{"n_layer": 10, "d_mlp": 448, "activation": "swiglu", "rope_base": 10000.0, "bias": "none", "init_std_up": 0.0822, "schedule": "wsd"}
Each number is 128 + 24 x the weight over the matrix's rms, rounded and kept within 0 to 255. Layers, rows and columns count from 0.

# layer 3 MLP gate, 448x160, rms 0.0786, rows 282-336, columns 40-79
[[119 163 117  97  98 114 140  93 145 120 191 133  76 174  69 151 131 140 129 129 128  86 155 106 142  83 147 150 123 129 115 128 116  72 110 140 157 137 178 159]
 [104 135 145 161 151 132 124 133 127 122 158 110 133 143 165 146 143 146 106 141 130 113  80  81 137 100 109 124 111 142 122 115 123 149 116 123 116 125 100  98]
 [131 110 133 108 130 162 128 165 145 133 141 120 158 167 174 104 142 160 125 101 143 147 146 138 161  93 162 106 105 132  80 121 110 161 111 103 124 132  68 137]
 [128 128 147 152 164 139 143 130 129 136 137 115 118 157 144 134 129 168  84 141 135 190 141 162 121 155 138 122  99 122 144 129 111 138 100 116  81 156 126 116]
 [124 124 142 118 108 162 109 126 181 168 136 143 124 123  90 104 128  90 164 159 146 132 137 178 148 126 108 170 142 121 108 113 153 154 130 174 148 142 148 153]
 [150 122 133  98 136 162 110 125 141 157 141  88 145  81 151 131 174 144 138 149 132 184 122 119 141 112 119 122 130 115 101 118 136 153 172  97 133 114 124 143]
 [155 139 148 134 145  79  57 112 139 154 117 132 108 123 179 163  83 104  55 126 144 129 153  99 155 135  76 151 144 153 123 114 137 165 140 169 177 113 197 134]
 [144 147 157 109  98 123 169 123 133 137 101 112 135 116 135 136 148 157 177 148 158 119 121 110 163 116 147 133 133 130  93 112  68 130 133 135 169 148  92 112]
 [121 178 131  82 115 149 143 138 152 138 109  75 107 159 129  88 109 136 150 129 141 160 132 187 117 161 147 155 139  96  83 136 149 117 122 133 166 100 112 115]
 [123 163  94 108 123 147 115 122 148 150 141 113 141 119 126 178 153 116 157 114 139  89 125 116 100 117 127 158 130 117  59 155 126 143 138 106 153 161 147 131]
 [156 128 156 117 145 134 122 128 209  95 151  67 133 122 142 128  90  99 128 136 138 135 123 128 164  71 111 165 174 101 163  99 102 114 128 111 133 124 121 145]
 [138 132 178 148 139 102  87 174 184 152 102 162 159 161 192  85 122 129 169  99 143 126 181 110 126 148 161 129 154 110  94 121 131 113 138 100 143 153 147 124]
 [136 129 139 127 142 138 134 121 125 118 120 120 153  92 130 109 166 160 111 120 134 150 111 148 151 147 142 126 139 102 130  81 135 128 125 149 149  92 125 137]
 [114 105 144 157 129 136 125 138 117  53 148 164 148 133 163 154 168 112 114 148 142  98 127 154 122 144 112 115 109 120  79  98  81 148 120 107 157 111  99 109]
 [130 151 113 107 125 143 159 101 126 144 134 144 126 125 109 109 106 157 171 165 132  91 146 157 125 116 126 138  79 107 137 118 123  91 140 148 141 143 121  90]
 [144 151 173 105 119 153 128 154 120 136 145 142 172 125  95  76 152 101 142 108 147 156 172 189 121 185 200 156 112 100 111  89 132 120 130 161 122 126 155 148]
 [138 118 152 112 101  93 125 169  92 146 136  92  77  85  94 144 125 105 111 108 139 100 108 171 148 109 167 116 109  98 117 135 158  88  85 101 178 146 123  94]
 [135 106 114 144 163 137 112 157 144 133 130 110 114 136 147  84  96 154 142 126 147 181  93 119 139 133 157 109 113 181 151  94 124 145 114 119  61 132 113 125]
 [151 175 155 131 119 118  97 108 128 160  96 142 105 148 117 119 139  62 150 137 153 138  91 155 115 116 140 145 112 112 165 128 115 109 125 126  72 102 198 161]
 [105 112  93 138 141 132  72 114 121 116 126 147 135 134 114 139 152 101  98 155 131  99 165 132 128 163  87 119 122 128 134 126 142 127 166 141 168  89 152 138]
 [143 150 129  78  96 123  81 110  78 111 143 143 100 147 106 132 145 128 119 111 170  80 143 149 186 144 171 111 147 122 129 116  79 144 125 181  83 114  92 129]
 [123  84 140 110 122 120 158 141 140 149 132  93  97 144 134  80 124 171 131  84 138 112 115  79 105 103 171 135 138 108 150 131 136 145 110 161 113  87  87 123]
 [135 149 155 147 175  85  87 149  99 148 104 141 113 109 162 125 136 135 139 114 156 164 149 147 157 136 157 107 108  77 113 118 104 124 168 122 152 114 123 112]
 [123 119 107 182  75 166  74 131  88 105 129 138 108 111 125 135 127 124 135 144 132  83 117 155 128 121 129 181 146  91 138  99 202  88  87 124 164  91 121 113]
 [139 171 115  78 133 177  88 117 129 125 114 103 100  78 160  95  83 105 117 103 145  96 126 125 154  84  90 159 144  96  90 108 149 133 128 105 157 145 118 177]
 [127 130 117 106  99 175 109 123 126 132 135 114 111 117 106 108 128 143 110 136 135 115  86 130 160 109 127 130 130 107 171 120 134 113 123 138 132 117 107 101]
 [129 132 195  78 121 174 141 126 124 166 136 115 148 120 132 119 171 133 117  96 134 118 135 168 155 112 166 115  87 144 126  95  77 161 106 141 157  94 145 132]
 [143 143 105 147 163 155 117 139 128 122 100  89 121 135 144 137 121 127 123 158 131 170  74 113 135 116 107 118 129 157 130 114 168 144 127 118 142 122 134 136]
 [133 140 112 112 127 145 111 107 140 149 148 138 142 165 191 153 123 116 147 119 130 157 132 120 119 122 121 136 124 122 127 119 109 124 105 149 170 105 134 110]
 [169 127 161 146 144  88 151 141  98 139 160 116 132 193 110 143 142  90 107 148 128 128 117 121 114 102 110  97 135 117 152 166 139 117 128 116 134 117 159 154]
 [112 127 127 112 117  98 126 158  86 142 173 131 123 152 117 111 129 116 137 130 137 108 109  76 115 125 154  98 127 152 100 109 165 140 180 151 135 105 116 157]
 [145 166 143 144 222 130 132 124 140 144 112 123 106  99 164  75  53 144 135  79 149 202 137  98 108  52 189 103 151 154 160 136 170 118  83 134  78 188 135 113]
 [138 126 136 116  97 117 126 182 111 149 179 119 135 133 131 136 128  99 124 119 145 131 107 139 130 129  84 116 109 120  62 104 144 125 101 153 172 140 113 103]
 [141 128  99 102 132 100  89 145 147 105 158 134 143 190 149 143 150 170 121  95 169  90 129 165 140 140 128  99 169 106 100  94 108 138 128 105 134 162 105 101]
 [ 98 137 130 100 126 127 129 113 138 111 118 121 137 127 130 164 134 134 159 125 128 111 156 174  88 100 121 145 124 104 120 114 105 122 122 177 144 140 162 150]
 [155 115 139 134 129 149  96 159 123 138 121  90 151 124 133  95 119 112 104  98 134 165 158 143 117 105 135 121 124 143 117 103 178 121 141 109 138 107 151 142]
 [120 125 130 136  98 129 134 142 113 119 105 127 151 131 119 156 137 129  91 177 126 124 134 129 124 141  95 148 104 149 138 106 137 131 125 115 164 122 163 125]
 [131 130 119 153  92 163 134 102 112 153 135 124 161 118 118 113 128 167 160 148 134 115 113 134  98 117 168 156 134  92 123 115 116 157 111  91 169 135 121 125]
 [138 159 108 107 126 126 141 180 107  96  86  99 133 112 162 113 108 122 110 139 125 134  85 108  94 144 124 117 158 131 132 150 144 165 129 102 127 131 119 149]
 [129 129 114 124 136 130 142 119 131 132 140 126 148 137 140 164 122 136 145 120 130 156 116 119 134  99 131 114 132 128 121 124 120 137 140 118 114 124  93 122]
 [134  89 155 101 124 103 128 147 146 163 122 143 113 106 160 100  93 149 185 100 137  99 183 108  92 133 169 153 155 120 156 124 133 140 116 118  97 142 100 142]
 [157 147 108 141 101  65 156 117 136 101 147 135 131 136 106 160 121 129 125 157 141 120 132 104 172 145 107 111 122 134 144 170  92 100 131 102 132 140 115 124]
 [138 120 172 153 143 111  79 153 116 138 128 154 133 115 154  79 123 148 107 139 148 166 133 155 145 158 139 116 119  75 123  94 126 140 183 135  90  97 135 135]
 [131 134 183 174 147 108 151 113 101 111 105 125 145 107 156 189 151 129  98 164 138 175 102 154 144 156 100 131 138 126 162 111 108 126 116 148  82 110 180  89]
 [119 158 147 179  94 142 149 153 104 157 118 136 109 161 112 109 115  71 104 127 139 165  89 103 147  83 109 150 118 101 152 139 142 137 176 128 130 141  94 118]
 [145 154 184 102 136 126 116 150 119 174 133 126 108 116 154 121 162 105 135 120 142  93 150 138 155 125  77 144 131 134  82 126 144 129 108 114 156 150 149 164]
 [133 121 127 148  85 144 119 165  84 135 121 180 163 130 121 163 141  99 129 119 143 117  95 151 133 175  80 127 156  98 140 143 150 102 161 104 110 104 167 156]
 [110 123 117 114 132 199  93  86 147 163  98 145 102 102 116 156 141 137 139 115 143 167 149 108 142 126  93 135 157 119 137 136 141 116 126 162 113 136 205 158]
 [144  96 126 114 126 124 127 134 139 140  87 154 118 130 150 100 112 142 127 131 128 119 118 164 113 128 132 169 150 122 135 139 138 164 123 167 143 126 186 143]
 [143 150 118 141 132 125  95 114 139 102 136 126 135 142 135 107 133 110 151 111 130 130 134 150  86 141 129 133 146 149  72 150 127 125 101  75 112 169  80 147]
 [144 124 142 104 139 124  94 132 107 108 170 133 142 145 106 152 108 117  92 123 133 154 136 151 131 117 112 134 136 127  90 145 170 156 144 145 132 112 131 135]
 [132 138 120 142 113 109 145 127 132 132 157 138 129 110 125 128 110 122  98 103 127  97 153 130 101 135 122 118 131 127 130 159 113 141 148 158 115 136 139 131]
 [134 125 151 140  97 131 126  98  90 161 108 125 112 107 105 119 133 149 145 114 138 155 134 134 113 162 134 152  88 115 118 105 151 125 156 159 117 114 134  90]
 [145 182  87 146 147 151 150 127  99 106 138 145 102 123 152 122 132 121 172 110 149  96  90 128 127 155 220 179 141 166 165 144 131 150 105  99 100 116  87 158]
 [143 150 126 147 136  91 141 174 113 105 166 106 109 128 140 119 146 126 166 127 132 158 135 151 167 116 157 111 118 181 126  78 125 131 141 115 142 122  76 135]]
# layer 3 MLP up, 448x160, rms 0.0711, rows 282-335, columns 40-79
[[141 119 120 130 186 149 112 133  72 162 114 122 131 122 142  82 154 105 118 133 129 176 152 132 141 158 140 140 102 130 129 139 154 102 131 112 112  98 111 139]
 [157 142 103 100 151 150 104 131 178 141 138 115 120 101 116 114  98 118  95 120 115 134 129 135  93 135 110 101 138 136 158 124 154 127 118 138 111 117 152 117]
 [120 106 142 114  78 113 139 162 122 119 131 127 169 123 154 142 128 125 114 137 122 144 166 150 136  99 135 148 133 142  94 131 144 104 147 150 105 111 148 136]
 [115 121 137 117  90 179 104 135 130 106  99 137 136 139 136 138 108  74 155 134 140  98 126 163 123 122 164 145 135 115 126 128 153  97 131 156 184 111 134 126]
 [147 130 139 106 123  97 122 137 106 120 121 126 152 142 124 151  95 144 136 117 135 105 113 110 122 105 122 112 135 143 190 114  80 124 112  90 132 137 104 118]
 [153 111 144 158 122 127 119  70 131 118 107 135  98 118 129 161 145 150 129 115 126 111 117 138 141 145 156 125 129 115 139 121 166 113 106 158 133 131 158 117]
 [137 125 120 171 132 139 152 149 134  93 155 134 139 150 126 115 191 137 167 149 136 150  91 115 117  94 180 116 125 128 152 149 124 133 130 111  87 112 102 119]
 [129 158 125  84  91 136 161 124 151 134  84 142 113 103 139 141 150 130 168 118 131 130 107 118 116 167 141 127 148 121 101 137 114 129 106 135 129 165  87 128]
 [144 104 149 114 128 138 103 161  82 147  80 119 163 113 159  98 139 108 137 150 133 126 122 151 147 134 101 149 154 131 132 162 132 132 157 140 131  89 119 157]
 [127 166 113 123 137 137 122 138 129 120 147 134 165 126 164 174  94 134 143 100 125 141 154 119 129  86  99 147 113 109 127  99 125  89 125 175 138 123 144 127]
 [143 168 147 103 113 159  95 149 150 148 116 146 119 115 144 150 120  89 132 129 125 173 100 142 127  83  97 156 118 119 158 138 150 132  67 114 140 115 163 149]
 [ 98 128 152 151 109 136 134 155 145 162  89 177 177 132 143 106 125 128 164  71 119 147 191 132 107 135 161 145 141 132  86  90 178 104 136 130 115 177 171 135]
 [123 123 128 164 106 122 123 105 114 133 124 117 112 142 111 128 134 116 129 130 130 125 111 108 112 111 122  96  91 134 117 130 105 129 139 106  99 129 123 160]
 [121 146 135 128  91 105 132 186  93 130 135 118 143 127 175 120 134 140  73 129 129 112 124 132 120 102 129 156 136 137 114 150 199 111 103 173 110 135 125 154]
 [145 149 118 129 121 132 147  92 152 116 126 131 101 119 130 155 152 145 144 187 120 132 122 141 130 109 102 114  75  98 126 166 159 108 147 139 114 153 117 102]
 [127 146 128 107  89  82 134 137 109 107 161 129 121 169 169 121  98 167 116 119 132 131 128 102  98 157  97 130 121 141 209 132 135 102 170 129 163 136 143 163]
 [113 111 175 130 113 100 137 149 109 131 105 122  77 113 113 170 119 109 127 117 127 128 161 161 135 134 186 134 111 101 161 147 157 102  52  98 160 158 151  98]
 [138 112 138 129  82 110 112 100 130 161 126 146 109 118 116 137 140 140 179 107 126  86  94 160 117 133 120 179 143 126 125 113 116 132  92 132 138 113 124 130]
 [141 115 115 149 142 126 150 158 168 130 146 115 153 121 141 133  91 165 160 100 122 129 126 100 163 142 150 163 104 135 103 140 125 176 133 159 130 147 103 117]
 [154 107 108 134 125 146 137 129 155 149 124  70 111 170 107 111 134 116 169 133 125 125 130 136 120  73 145 133 140 152 118  90 144 128 132 134 117 124 123 140]
 [133 102 101 131 121 111 146 156 185 147 144  86 146 156 144 132 104 145 176 171 125 127 129 127 137  96 113 113 124 143 151 147 124 118 180  95 181 104 165 138]
 [146 113  98 103 103 132 139  89 142 139 100 100 103 158 116 146 104 107 157 119 131 141  84 110 109 114 117 106 142 134 155 119 148  94 139 159 129  89 134  87]
 [132 110 100 132  98 145 130  93 159  67 146 115 151 135  86 107 134 155 114 153 126 145 101 138 115 125 151 162 140 152 104 165  97 125 114 107 143 114 152  99]
 [128 130 139 111 117 124 105 111 154 142  89 112 126 111  96  81 109 107 151 118 123 143 108 101 161  99 122 131 114 121 181 120 190  78  99 148 112 141 158 174]
 [123  92 174  94 117 130 152  94 155 138 162 120 113 116 110 116 114 123 141 150 119 163 113  93  83 139 130  69 129  90 123 148 104  80 125 105 109 151  99 170]
 [133 137 117 156 112  91 129 113 133 119 189 177 175 129 145 172 117 118 115  94 124 128 146 127 110 139 117 141 103 125 105 138 118  98 124 137 165 147 144 124]
 [112  68 158  87 133 160 136 117  98 154 126 120 131 125  80 116 143 104 131  78 130 119 143 189 125 135 161 127  86 139 121 121 121 157 136 101 167 136 135 151]
 [115 130 149 119 117 150 105  91 153 162 103 126 110 104 100 100 135 136 150 137 129 155 122 151 138 174 166 137 136 101 122 127 153 131 119 117 110 101 168 152]
 [119 114 109 118 125 141 109 150 120 140 135 128 121 105 130  97 108  98 137 142 128 113 142 125  98  91 133 140 120 117 120 161 153 123 140 133 115 116 157 168]
 [129 116 164 161 170 121 165 119 110 140 115 137 118 153 137 168 148 133 131 109 108 151 118 142  80 125 147 126 160 100 147 174 144 104 114 127 130 165 147 120]
 [158 110 103 126 150 133 140 115 145 168 124 109 149 119 141 124 173 120 139 116 144 195  65 197 117 108 152 170 135 138 150 156 123 159 131 191 106 142 115 104]
 [141 144 129 112 109 139 163 122 111 140 129 108 129  87  71 126 135 128 133 124 110 125 151 142 158 162 127 186 133 155 116 126 132 135 126 111 142 122 126 121]
 [125 134 131 146 127 157 138 152 120 123 141 137 115 104 118  76 153 128 134 113 129 121 174 166 123 146 149 133 148  99  99  91 138 156 142 143 119 137 121 165]
 [124 142 114 118  76 132 154 101 122 120 115 129 157 162 105 122 151 141 160  96  94 116 121 174 102 124 168  86 147 118 125  90 126 119 129 104 134 198 124 108]
 [152 102 121 160 140 119 134 129 120 157 140 120 127 134 127 100 100 144 108 128 131 139 105  80 177 139 133 100 125 149 110 141 144 114 155 106 132 130  87 116]
 [115 137 167  99 143 128 122 129 127 184 144 161 106 141 147 151 140 153 107 121 136 166  88  86 121  96 118 124 119 103 121 128 139 139 117 130 150 123 172 166]
 [122 131 132 113 145 138 104 122 128 144 173 134 125 125 142 123  73 135 163 117 128 141 132 109 139  88 101 130 125 129 125 162 132 115 129 132 130 119 141 159]
 [124 148 147 148 102 165 121  85  91 161 121 136 144 120 104 130 125 158 134 161 112 141 102 110  84 130 147 141 143  79 138 129 120 147 128 101 171 153 132 125]
 [116 124 141  97 121 211 130 113 163 141 136 133 142  94  88  93 139 130 142 106 128 139 155 134 107  92 112 143 147 145 148 144 161 122 117 145 127 164 174 145]
 [130  99 138 126 129 151 142 129 126 114 116 133 150 133 152 150 137 130 139  57 135 124 122 135 114 115 149 123 128 121 114  99 107 137 130 113 120 125 146 123]
 [130  61 183 160 140 150 139  88 178 141 123  94 113  83 126 105 151 127 133 116 134 141 108 137 124 166 168 155 140 125 100 127 193 126 130 114 112  80 176 137]
 [143 155  98 112 121 116 149 164  93  96 115 134 158 158  97 114 112 140 137 132 128  91 134 134 125 178 109  89  86 131 135 128 111 106 111 137 142 114 142 145]
 [143 124 120 153  86 118 120 138 159 100 101  87 137 158 127 175 135  91 111 134 119 103 127 119 127 103  92 137 128 170 133 147 104 147 123 110 163 129 103 132]
 [112 118 135 132 115 176 133 143 123 124 143 176 116 148 106 193 173 122 126 105 143 138  92 105  91 113 140 153 104 107 105 173  84 161 162 110 154 139 108 135]
 [126 133 156 125 162 139 109 172  34 140  84 192 114 132 136 109 148 136 138 132 140 159  94 105 108  93 134 137 114 116 134 143 114 156  95 128 141 115 109 132]
 [131  91  88 150 121 105  84 120 105 107 150 125 163 164  78 145 136 125 111 138 150 116 134 115 135 157 173 137 108 103  86 100 116 130 170  84 137 101 137 132]
 [110 131 152  99 134 121 138 137 136 117  76 166  99 130 159 116 168  86 113 152 138 120 107 137  58 135  63 141 183 148  95  90 154 110 136 160 119 102 118 140]
 [157 147 144  93 135 109  99 128 152 112 145 132 126  94 101 131 158 118 115 154 119  97 113  95 182 129 110 147 111 134 109 155 114 117 177 122 144 100 151 129]
 [127 132 132 153 161 114 150 122 120 124 146 141 121 127 127 137 149 140  90 127 119 137 111 139 144 126 163 117 109 145 136 117 148 133 130 119 146 137  95 125]
 [126  98 112 123  98 173 143 131 127 141 123 161  96 153 154 127 138 126 102 163 131 144 114 134 126 130 151 126 162 122 151 139 145 152 121 134 150 153 120  60]
 [132 136 123 108 129 145 103 103 115 121 119 132 147 124  84 147 100 127 140 107 126 132 157 167 141 113 156 131 148 143 142 145 116 141 136 141 135 118 135 130]
 [132 152 135 132 123 124 133 138 128 132 100 120 142 109 118 119 110 149 155 133 124 109  95 155 123  98 111 128 128 136 111 112 123 102 156 108 118 133 143 115]
 [146 121 117 134 176 112 152 162 129 141 170 122 157 168 139 121 167  91 146 129 143 122 102 124 148 142 135 118 170 127 133 113 133 131  93 132 159 109 108 133]
 [163 139 111  77 127 127 124 127 103 172 180 135 123 131 118 154 140 127  95  91 139 136 140  95 114 100 104 133 192 138 153 149  83 101 122 125 126 104 131 119]]
# layer 3 MLP down (transposed), 448x160, rms 0.0664, rows 282-335, columns 40-79
[[ 95 128 118 157 118  96 103 101 126 133 133  66 125 136 107 118 131 150 149 120 146 145 114 123 101  85 123 157 179 140 129 134 102 114 123 137 144 103 137  90]
 [126 149 117 110 123 108 109 135 156 148 113 154 111 127  97 143 103 131 125 103  54 133 146 126 129 133 128  93 149 100 133 111 142 141 138 112 142 156 140 146]
 [121 130 144 132  65 151 131 120 135 136  99 120 145 122 127 109 107 105 129 140  47 125 109 131 152 105 128 120 119 142 127 111 159 137 155 153 126 151 136  92]
 [124 112 136 121 111 124 118 141 104 130 127 155 150 145 103 129 135 160 159 145  66 158 115 115 158 128 155 131 165 107 151  86 127 132 129 137 154  92 130 103]
 [170 105 121 102  87  88 130 149 113 132 160 123 158 127 128 149 139 139 128 106 207 136 133  89 136 120 122 130 107 118 125 144 144  94 122 128 122 100 137 133]
 [122 106 103 135 128 132 121 128 152 128 114 106  96  88  98 157 145 158 145 108 112  81 116 124 155 136 129 116 118 121 130  82 123 147 128 143 113 119 135 128]
 [149 107 139 152 217  98 120 141  94  99 132 170  99 124 158 121 183 101  67 137 195 138 149  83 157 140 106 133 168  91 130 150 128 131 130 155 108  85 177 129]
 [103 117 133 118 127 169 107 117 136 153 145 117  63 139 141 137 160 127 115 139  74 116 107 158 110 132 136 109 115  80 129  92 144 133 112 103 122 171 139 122]
 [ 98 113 135  83 120 145 103 139 149  96  99 122 121 136 130 155 145  76 115 109 228 144 107 155 152 138 152  88 159 119 149 152 113 107 177 126 183 132  93 124]
 [122 112  96  96 104 150 161 131 148 101 143  96 157  98 145 104 104  97 117 114 171  84 140 126 120 127 126 134 134 142  91 169 109  97 136  98 136 182 131 138]
 [128 106 119 143  98  77 148 126 135  92 120 147 123 105 151 141 122 106 106 127  32 158 132 109 117 168 122 141 101 135 161 102 135 125 136 131 111 121 154 162]
 [ 72 130 146 170 110  94 159 129 133 144 106 102 138 104 142  85  97 105 109 103  58 135 159 130  86 159 151 135  91 157 142 124 154 142 131 110  93 132 151 127]
 [148 142 118 121 139 123  95 127 124 117 140 113 139 122 129 121 122 148 109 135 171 106 128 150 111 155 160 146 131 128 136 109 137 153 113 138 150 104 122 134]
 [141 121 133 155 152 151 130 174 144 125 146 112 163 127 155 130 102 135  98 154 193  85 120 105 103 157 105 132 157 144  82 144 125 100 131  98 100  99  96 116]
 [102 120 128 119 100  88 155 110 106 124 150 140 133 116 112 124 139 127 126 128   0 118 115 136  99 130 138 162 129 114 111 153 101  87 110 158 105 130 100 105]
 [105  56 156  82 110  84 131  80 115  94 172 138 104 130 107 122 134 141 124 178 133 110 139  64 126 151  95 155  96 185 140 111  89 107 156 122 176 128  97 143]
 [ 88  95 163 130  64 112 151 161 104 131 167 113  75 131  57 155 141 125 157  95  10 133  91 164 148 137 152 154 150 126 152 149 162  88  96 116 135 125 117 143]
 [119 143 171 137 134 117 140 122 155 157 111 120  92 131 164 163 139 138 162 112 126 139 147 165 153  94 102 110 123 119 119  92 120 116 106 135 100 158 135 121]
 [154 118 165 137 113 107 138 147  85 125 148 137 161 101 132 131 129 129 152 127 244 134 120 132 140 147 124 138  99 149 134 142 171 182 128 171 116 132 142 146]
 [111 129 130 112 124 128 128 129 114 113 137 111 114 118 133 172 102 123 105 108 106 127 129 125 115 166 136 133 154 121 113 126 140 143 124 119 164 106 177  98]
 [186 138 135 142 123 113 133 121 162 127 136 111 115 132 122 104  71 121 180  85 115 112 123 111 126  91 138 158 184 128 129  77  55 160 187 197 143  85 127 163]
 [111  95 163 113 110 175 192 160 129  83 166 137 143 129 121 111 130 114  93 136 125 117 132 123 146  98 120 183 104 135 133 138 145 141 121 114 119  93 130 129]
 [135 131 110 133 140 176 154  79 151  94 133 180 144 178 146 108 150 158 110 127 165 191 112 161 112 133 128 127 131 119 104 175 109 151 132 117 116 103 118 127]
 [109 117 114 138  97 156 130 148 120 136 114 122 104 116 129 140  96 138 130 123 104  94 147 172 179  96 160 122  94 124 127 103 131 133  93  89 132 116 149 131]
 [134 144 162 145 109 167 144 125 165 112  89 146 158 132 108 117 152 125 187 147 220 166 107 138  98 131 136 112 112 123  71  68 166 100 121 175 147 126 137 133]
 [174 131 153 168 130  88 135 179  88 102 105 104 127 147  75 131 140 117 121 138 141  93 111 130 108 112 105 124 137 108 134  99 125 128 147 130  95 121 123 145]
 [119 126 115 139 122  98 158 127 136 146  98  93 125 152 134 130 150  60 129 147 119  76  82 135 104 147 140 128 120 145 153 119  87 135  87  97  84 110 111 133]
 [117 112 158 139 154 136 159 107 146 136 131 134 131 120 111 129 120 114 135 167 105 105 151  87 133 160 132  96 152 150 146 115 114 161 150 104 107 136 108 108]
 [168 109 112  94 130 127 108 127 125 129 143 118 131 162 139 119 111 126  98 108 172 109 132 110 121 137 150 132 157 143 137 130  86 150 146 107 124 132 118 109]
 [120 154 117 128 143 149 187  54 114 132 113 147 125 133 112 149 118 156 101  83  62 141 121 163 136 106 125 158 137  95 115 134 125 138 123 133 129 120 122 142]
 [121 134 135 136 140 126 108 151 115 120 205 147  98 149 107 123 111 136  93 114  85  97  76 111 128 123  89 173 137 135 101 163 124 113 164 143 172 112 130 113]
 [128 142 119 107  84 128 132 102 178  93 182 133 121 182  67 155 131 177 151 121  88 128 122 127 102 193 113 175  85 105  97 169 131 115  88 118 163  95  99 113]
 [171  79 155 147 136 132  73 161 144 124 153 161 105 118 132 134 122 129 128 126 189 115 171 124 145 164 147 183 127 143  99 127 168 140 135 125 115 129 169 165]
 [110 140 145 153 117 126 161  91 107 139 116 130 145  80 118 152 147 107 137 132   0 112 131  94 134 116 119 162 101 162 140 107 129  91 136 122 116  97 180 174]
 [146 144 134 118 164 122 142 132 153 149 138 117 127 130 155 111 107 131 131 118 236 150 131 125 201 123 129  98 136 145 110 127 134 112 148  95 144 157 133 115]
 [179 121 111 110 126 147  73 154  99 119 138 127 128 136 124  95 153 155 109 123 212 169 126 165 112  75 143 117 144 102  85 135 172 122  93 141 174 161 126 130]
 [151 125 116 105 154 138 120 134 105 152 153 104 111 157 127 119 111 138 132 142 158 112 133 131 153  93 136 109 139 116 100 125 126 118 134 133 132 134 127 117]
 [ 67 151 128 116  98 143 110 135 143 142 125 136 132  95 135 143 120 119  86 139   0 151 105 108 111 127 142 121 147 131 179 104  68 154 119 113 136 124 118 118]
 [131 108 114  86 135 104 114 130 158 142 133 155  92 143 100 114 138 151  90 137  66 155 129 153 156 122 130 113 136 116 130 138 119  88 120  84 124 136  70 107]
 [138 103 117 137 102 118 143 120 136 138 110 142 116 129 137 159 122 142 130 113 154 130 117 128 126 126 132 105 129 117 133  97 105 131 129 127 135 138 127 158]
 [149 100 147 114  95  97 123 102 111  89 116 129 166 100 176 128 163 110 202 150 100 138 174 182 176 151 130 160 144 151 144 144 172 121 109 120  70 157 182 140]
 [112 104 142 118 107 130 115 119 165 169 129 135 143 143 137 124  90 140 119  93  66 103 113 157 121 102 149 170 132 143  92  99 137 167 139 128 177 130 102 116]
 [180  91 148 153 170 100 160 138 119 113 120  94 152 135 142 169 196 103 114 112 218 135 130 159 139 119 156 126 139  84  98 134 145 136 122 127 132 131 147 120]
 [181  84 162 156 140 136 105 108  77  92 112 117 130  85 146 176 146 126 120 150 186 151 100 137 141 131 162 117 186 127 120 102 129 150 121 159 137 105 152 103]
 [ 67 122 140 164 136 147 119  81  90 142 108 174  90 117 116 172 181 101 105 172 124 189 100 131  95 127 132 192 121 113 166 130 136 156 125 144 147 114 108  67]
 [156 152 146 130 148 141 103 178 124 165 137 100 125 132 136 130 109 144 149 127 255 143 136 127 154 134 123 122  99 127  81 121 121 142  99 142 146 132  95 164]
 [ 86 150 159 111 144 145 131 186  87 164 134 141 114 127 131  76 148  92  97  92 165 147 119 159  96 189 145 123 114 101 122 139 110 110 106 143 154 112 110 168]
 [143 187 135 142 121 105 133 131 126 123 132 122 150 133 114 110 160 119 158 131  89  72 134 110 128 188  93 133  81 126 123 112 102 111 126 101 148 159  79 109]
 [114 136 130  86 104 138 114 136 101 132 182 116 133 104 162 125 123 127 137 146  81 154 143 121 143 103  94 109 126 125 127 132 155 138 105 149 121 120 121 124]
 [141 137 141 145 132 136 143 145 124 116 140 163 126 137 143  95 125 125 156  91  82 121 124 103 150 166 104 154 108 111 191 153 132 146  77 128 152 133 121 162]
 [121 141 113 113 107 127 148  87 133 138 110 121 149  99 117 136 133 128 160 118  66  90 134 147 117 147 150 151 154 153 131 112 110  98 140 147 117 131 132 132]
 [158 140 111 114 119 142 105 125 115 121 169 144 112 138 144 130 147 102  88 130 113 127 141 138 156 136 132 126 118 121 124 143 122 136 138 125 108 115 151 113]
 [168 131 176 117 173 144 135 153 143 156 123 111 123 177 130 118 164 130 134  98 150 125 154 137 156 144 167 170 134 136 115 129 153 104  91 132 132 116 172 120]
 [132 115 133  88 159 148 100 104 135 112 126 163  83 150  66  93  66 173 112 125 156 131 110  82 109 137 183  75 172 150 166  94  56 137 141 140 128  94 117 120]]